Part of a small language model's weights: 4 heads of 64 (2 for keys and values).
Each number is 500 + 40 x the weight over the matrix's rms, rounded and kept within 0 to 999. Layers, rows and columns count from 0. Numbers have three digits each.

# down: layer 13 MLP down (transposed), 576x224, rms 0.299, rows 172-190, columns 0-111
# gate: layer 13 MLP gate, 576x224, rms 0.286, rows 173-191, columns 0-111
# up: layer 13 MLP up, 576x224, rms 0.309, rows 173-190, columns 0-111
down172:506524514374568542565521452404431591551552543549560557513549492564545478504537427421495467468530475451517483446463504512506495517449424514420509528465572470548496473432480582513404455479489489465494428486590518526493423480540500495481535536447548585463446580488475439500551452466476500474470489507559519579409515524528509535464466497495
gate173:486542529526477437569552481531546503533496506504404552460491558466436469518512553445507466543488441534470531492461553546428546490525544488508501536520452509559460490493535542481524548500521486484425511539509537489529557490502541490508537521510495580487509480414471432477534520455484470496519518441528509512521585505559501534405535501454
up173:515466482498509435516485403535462506535532507502555494426443491479472452512430521492521499469503454535468556524473512544507536521550473543470542497449482511514470472476539510533532510485451490437486501529481499545524514458596451572528540482492504456477458491538497493455460479472462479494447408526513598513517565582474530468485470551478
down173:492546481507406484520511486414434501539512524543506489534484555533572518509530496511509456464460485492464537505516459516516533522465478486471513498526495441568462440493523597465498550549525503525483500509536503497508443419562476507481463474501398459511531415475516471497475561562495553544495469492472566494451592480484450567513550482514
gate174:444494512530505512475557449509496465472523468442501454521561473502451455489472535602531503488467511503499531469511507498526503481529539539505450453596545548521515549461468477490519511506522536476508534495469459505515483558498517507533472490463512515513561537461469542486509533526446526468439529455506564525457513488560466535456507575524
up174:465479561525468416493446506442456434534460444522490526505481527449427447566424512485490496444464493533497453533505463450532413542533537509519564561530522491556506550531500431485512477553532452427426544491495488500453502457440482475543479498471464484534559525462506486429447569501542582476558497509441512501528518534516505561565541480464
down174:524500461504499612495503495517432546526556513475531500448569468461517527466511470545548463458520504474566514574432462475439521480533476504482552514482468536425493461515490447492459503513533473566566473500558474514518527500468515509417504466501456541508473545509548426506503505479476451499487514434510506547485435501530596530449456451519
gate175:526503568465518489485542445455493475535465566480520473461513426528464553464482522507513490447567434484519489463495539455489499496535492531563480502450596502495495436417514454471481523530469479478513502458551442437544443445541496498515572425481476450484531509480518517466475530529469561517522468490528518511506545507487494476470469458496
up175:500485495449456509487506511505495566491495546437488521435485482558542434486495474465505420517523487494453520514535465561502476481533535502441508442527498506507506556448536512549529525446538488502531516514470536488493497555552498524507497492566596450584548497517495545542542505505525434451477495594540484505481524517499548535521539544548
down175:534449497486454439464508515556519521487470580467532474531463528567544499463526452550468510588528496533463505460570433462506436503437523483497469538477475460517580491510505473514565507496503501511410542456544545495503453461532491538560484460506493446442558489507490600490482517426526525433502502516430500521447592502498429437451507469484
gate176:551503472534493472531510489480465456457453474492518503486545476500451534451463439538505535536512460490497489538540476526463502514448541500470452479494532563532450519537456487481560509496439504527521516500507430525490518498476510454530416567501483573492416454491504455525502520516530442521564545555489571549547541520453472527478466449458
up176:513408511472504480515437516537506461517486552506525531553521521469513547479503515521435530442479503507521510490534428503496486456493548540511534624468569467459554506496494564525510533438515455551508553524426489553515477557485481551522475456570497480540517499496465512470532471526501436466489463536499460507497476479499501460445485461481
down176:527516544486476460436533507524474481601510530545481538506550470482563501441463517526450527544442501450485501555526527470436463442386520550555511488463540576494513514542470482554470565475463487505560511528500503537568477586433507534482530502532511475506491507483514503468492466470546470417547477490544448478504596545478502534485507498472
gate177:495533516463472550474536543446452499577498548490447519527495472513471453532491496533469508500495525496472437500571494422493491522531491579464526486515510501516461461471570534531485511497547503548501486511553521461496481521516449511536488487449535483495577492511506481499496445521489498549540520471493553587508471596465594542486524508443
up177:484455439446473541523486465500429478537452453486512502524519547504510485512448555520535542500471543472544446526495477457464477549470532520435508446511499460471528602528503523519502527536541461492527526519511476533531446507463572476505487556497536516504444550494532475541533528548531500530418551531497457528533533520502515426523515540451
down177:492570538525455589514517517554484475586523490484443547551475517501496461479464468483506416518446513432479521550523572496520511536541439566494534472437561491618499464492497408470514450519431499518498599498427478458540446508466540511571478537493495436494535480532490516444455487516458499542449561513544513529471514469559464506558504490502
gate178:459431492521536589486519529481523481551523591558483468456565486482580564563483539504433464512553456492536502481445561481514527545512591430508581489419444502510514540516580516455524462482514485482484565496550472545561517538512601513450462487585512434485522569455467524496472540588502522513459481474496536483557460519501449415474507488456
up178:553541562483497527575486514537440475531542452448509451525493477564483500529446555527515516462421441484552466500546462434585452598504481417491519454464541526554457528513437529478487519497509418506502523508505504591491471521492463496568573456534560460443562473506446520496486487488506497582443507491593497533534435557533426459548465585432
down178:411442458517552543459464551554501445486446520456523523488485500551500505526487397544513510473425448473515536545466493474499476466505531612504464476464450444549473517565481579530462508538562539545586573506473492537538438464542542540487557485503485509482518539503498489456472553548435513453543465455391509475549486525548491548466607478516
gate179:463484536491534521518479468464468485498496518461454479552447513477479463454487566426531498502439424464552456604569528498495419475513541504490447506462501431445535510564436507466546533455490490492541466493506524500596440578496506499529477479551557432536532483544488540534468463545558563448494521494482518442543500576580512493548490480420
up179:501482494444461540456504502536431567549511506509407461484570488446529560484453491498451459518464516463570500481457532448539592534539469493499509521484411621440525487527522464419534487506478485516526503522555469447482505510494532474452555498486558537506520520466514471525502497438492416488497474517468446541530514486516503418511447472536
down179:460459461522498502458496500503489490456446458503478474494503482471470529479543504469539560501508487476527472536443480527487517491566541500492526538515535439478510533487575471494502524548531502508485459513558485586500486403437541526612524518531501479475467453573519522483497556460505497486522523452500498553505506420528538493510489475597
gate180:396469592506535476456511484494498492484505543545478575527547509507521430551450523522505438456483514498547472471465500462511570582462429531535491558565543468493482526525482550544471491447511505478546552507493453518533458474586514529451523555521503419563472515569548564523538532512533570509557507453497510448525527543495559525479467479468
up180:497531467469517585477508525456445539482494430502585479511505474505534541486470454530522541528566481475488479503539521540483523506563474501520472491518558484412559516485479488597499501469441548470446467453438568448463501536542538538544545516517447502500458538452473474531391516491514444536515525527562484495511460482556429552498524546506
down180:432558442467486482474556493510426525548583511567506449545482482571461507428528401500492521515519468503507524518551479447530491514525521527558556497412474548473518482582502480512454503588439494497446520499552485523535530472495539516515435494485457487501507514477528483516496481422471507455543486519482596498489500499439533507573524430486
gate181:512453526528487514523540512478526453523558462543619525446483573477454534509496517522573453479510519482524520447565558464549503548458472452484470520461507444488487542426461441536505506523509512532475577501418545452552456517487517531470538513553507489466548494507533457481520480510540490524484582440479479481490538532513506455490519526542
up181:467494507527558552499459564550484482505506478468543474497495491478492537522443609557461539564420534514459488507480527499465500483505545469483497541456470513587516459502540501487470529468480462564468523510470508580555538490575419557495532460474532482521547603522480535445479491525487516458512447531477557485476483566461543484466473485525
down181:424548541452472518463481498495504479473500491529517512500492486496530542490580517552470533555467493477487482541433476493508529515544518523514491498522422495505477508523514525533462532571365537495478535504543525607564515437535502459491447489530541648491444463496516517502466549507526594612520500545477521508484509486538558473545562448484
gate182:470480464458512486461578464501534501532530507465549509526472538482476523500460471542486491473458512511543444491493527544488515507461481508517481527504538568430510502578509491482474470533543459506522493514477467501488509470471549487494530490467528490489545512463528472553478469451491530452483526506529497526492526436507521525505501493477
up182:474489628521485549543498483457528513483475505525488530401450454469513433506503516527479451462537467499470553538513524452557482540528483514502474539514472474536490566533479432478438481506508467549472484530533561482474488444546538535500497458507479511552465502480490500514481454503534390526517523458470481474481511500504519486523564517466
down182:542439502491494507460446527444462527519490545437513541423485534528497533492478471536508526529513426481542541462493486457506541470493450583460497462493499463516556456456511513569423548493501511457486467517541563481465478567508532442505465514504471513530475469509487518512499523494501556532465502468465518454528474487462483489545478481451
gate183:488476516487471513577558514484468551485499483483491475500529486488442452521543439523468487518465543476499458558413484481528549505451499467598504511475537540479519486473515461534475516478442440489523529470504503542447508516501505524466437503529531496550527520553493554487545527517508481527513451502526478515510535510516489579456515513503
up183:484510505455534466427529509487489530478468479518547514489455471533542557507494552533501460479543538427553477479487510546460490533462515466552495561514510517485490532510527537502455499443538583498525545483474554498462512512474514439480514532493529484477486487500479493478460536481492578473508537516493470524508487455532494514502507499503
down183:501507484481511525440502460489515548522540538455467462529501498499495533523502549498463526553495503510531501450575541545503538515432530551556507499549497537535496503460506429518476556535458573540451474478530498507509492478479455511510410443531533504498462477487504527516475599542477530477485531513496504497528517469508526505475541537499
gate184:446519536525467487540454448535506518561576534501463414476570403571520599455493468461510481426501418409493529502523520461517517480556507514465512456504505472406576489506580570481515459514526575491511537481488470542428573467517537499529462532460530479514470483539464537511482473468558519445447587467566517477558500507527458487449482577489
up184:524480508425438428512522465598460433528486581441474504489449548477424566466507490510505586568417486436531502483519600503487486423500509548491484529548444560459522479552500522514451515520613538477472390431477495416528527460436517512435449579453528533462524524515426471478470488457481524424580564597560551454469481457518411457469512511498
down184:497488512512382562534529497450514471513506510444443590359502475514525571473501402478517454550553547545552539510643507556428445508519502539586527495475512551452503511499401535476522555486458540497475614474486506436553499547395485510416519482447488519497544481498483468473477543533531408478506501458483434458521533508509523433498468442508
gate185:456481530538507557506476484476512546461398487485548521519492556457408466491468469482503515514540440550516479463538463482453468519442433512522456506552416502419484479499470537495442463440514471423570522501550499505547441464470488489496538526534551552471463539506426546487534523518379517496543447484515546445490529526529519477534476440511
up185:466495506492568485502572520480395509542518568536516440513494480422449400528512553542511488533576499487514471519497483536468528505534450425562449570517546515482467542532523463522558475425492418495503487473495398478524416482505503515478504535480519513463557617543447458533541592486478476509587504435587459516466566503458487500477432526588
down185:456491451550524605521503450582518552534531515553553519443446430536493483496546506453479534424570474495487495479567420599543564456492458465491507519528579515478463516502551457447494485471614481496472532436504465529503491460512521501513420582511538511545507496547525433530531460418476450473441489480477475478453457513550481525561489548594
gate186:447436520534494485477519497510508514481444508546503503505460512576510528472551438495541463489504504476487521484508488543497434510501467529504562497495510437507521560496579464481432483469507500454507521469474481556431512537550494479500506566457486482585468474438510527498497464461562458487513543441449492535483513542510514503528486482473
up186:468538403631471532571495535417518519506433538474491530505534505467453492523486533457397460453486552489473499483492489474549497515549473529435530518474540418514485447456536510478474502574513593513513490456510515576559517488527467540562515513542464479461485511470498510524497542468512543514561489392497522508511576517561491465391532532499
down186:490496539533439471513492469478472476458494517500504522524430453568469491495461564431478539559560483504547507491548534449441442529484495462474537480482487531452500502493490535476503483524542472523519503508489493636508515560540469473472525507520433426476451540524568442487546531517524571590516490486534437504502498477490514507562546462530
gate187:531443460488481454557526559585515427532597493500447517444519439539534490479481504519528463507493469508526511485566534442494470484509516526530540618513458399363483515493551541527485508439417485502511543478531514442481500525483470494583516521547498508520525474478526474425506545460521477570425454529449406492523492571475457514445519532489
up187:506505476465478484516524467534496434478492489463514467553492450458484551532513592532506513530484506435451464459496467543511526460511514522563534559462483512513450533523511474515488460453502477439549513456514490478437445512493517491453526564526505553486474524387493493536455548470493416499510422451505493492461481536484435545460449447449
down187:602513445415473539409430499492530415528554472485474492516549529498560515471495545481473440529507460499540518531528530599500574515467571448475551581479480466522484513490440484438541535429487509467498500467519523494487493513521519485515500471572517529488581531533564536530540521494416436467456461543531495560474454538489538470486520508551
gate188:421503491535519516514508518463529502567484489487464414536505481496474528455517459471505469472498406579469423521550428496490482531456492564544548531493546549531491513552511499639523502502541499546524504472535439510488525482491420538446539490516478557530526409544490535504482603472526468497504511494468484537532536527461578526523575528502
up188:507438465473444548495466465544455484556487508514486543640457520490495467450480542500523455455514441569423520503500500483443502479498473479458533539487552507556464574450508486542483588454459569512467462455494533524523540544461480600456487499558438541618527447537572539490515485557515534569476521468458526484482447517589468510452562535440
down188:475493476537540498515547471525483527504491474459476593598452457481538556479462490522536412508448462573412493426545519546502472553486555470505505501505451460479422463493452451439595476536459511575428490548458466515467451508505535532486501497511463547483431499490514534546562549583514399511524536588441555482428403518488449449440427451494
gate189:484437558463562542464556505523531528517464494513517462458484555554551514513464459556515459478515477382481562470520538616479556444468488510525475560472482484515504568525561463509523445592528522471528421509463550433419466490448561477573429481407462455566504553474510492514532519469488576505576542443523584540470485523574545487455549517436
up189:468494378505458491480460509453464470525521514484532522526464527494502443458521466445555439490530488513530536547447501490532481481492549497576570547572433449487440525532501490465510493448495475484448531526447552533567526504444449463481478520458464572480527490463506468501491488550525531526516489580431533549575572481500550611511499521575
down189:502469406499552444521553453462493566487539482576448465501561456427450467447568470530440507494505472515461450476425504511504424531434534476468527483567476505505441555464518427530473449520522486527503475495512591537489483525501535501491523428516570529505595526419488504499482489490513477531461537469453526504508569460550503472527485423498
gate190:459557497485457495464513572475536488478541473435445509496489478420534523504495505487472418554487487479444433521541581519464456513515472435452518544472498433506429563455570553429441478440512521517467531471474554511431528466579466404565531526566430488467470491448560455531513482548465495470457475533453489497443471399478445539497534437566
up190:531480476571459484449540486469520584540516489484508536549427506594512502448537476497496441497511473455466431605503503532459527496451485505436502508512480503481542482556530490492396548491535520601533449469551471486544507462584459507460562461570459518506535483566435476513484434555477528478487483444497535484499492478477496540522462504547
down190:534529582578422442586498535427479534513529506506461446500457588472570559579489583490540515474536610570472495418501460506396470503447539453455454525421543487500483582543508501499510473507521569548502516519427469539531494511495475525484501466509448464503483461470469481499459430598525527503443436496460529410471507530494516511532513481439
gate191:484495519528589470487530472480466474580496474568459508446544448526466438524459577533442508446496408554442467498567480492492418440411517566495472530489531424603465457510505398462446540485496492473471404434512437482485479458491506421509522502540526461574582489512522502549452516492462463489425501487508546557505511455467497508443499496459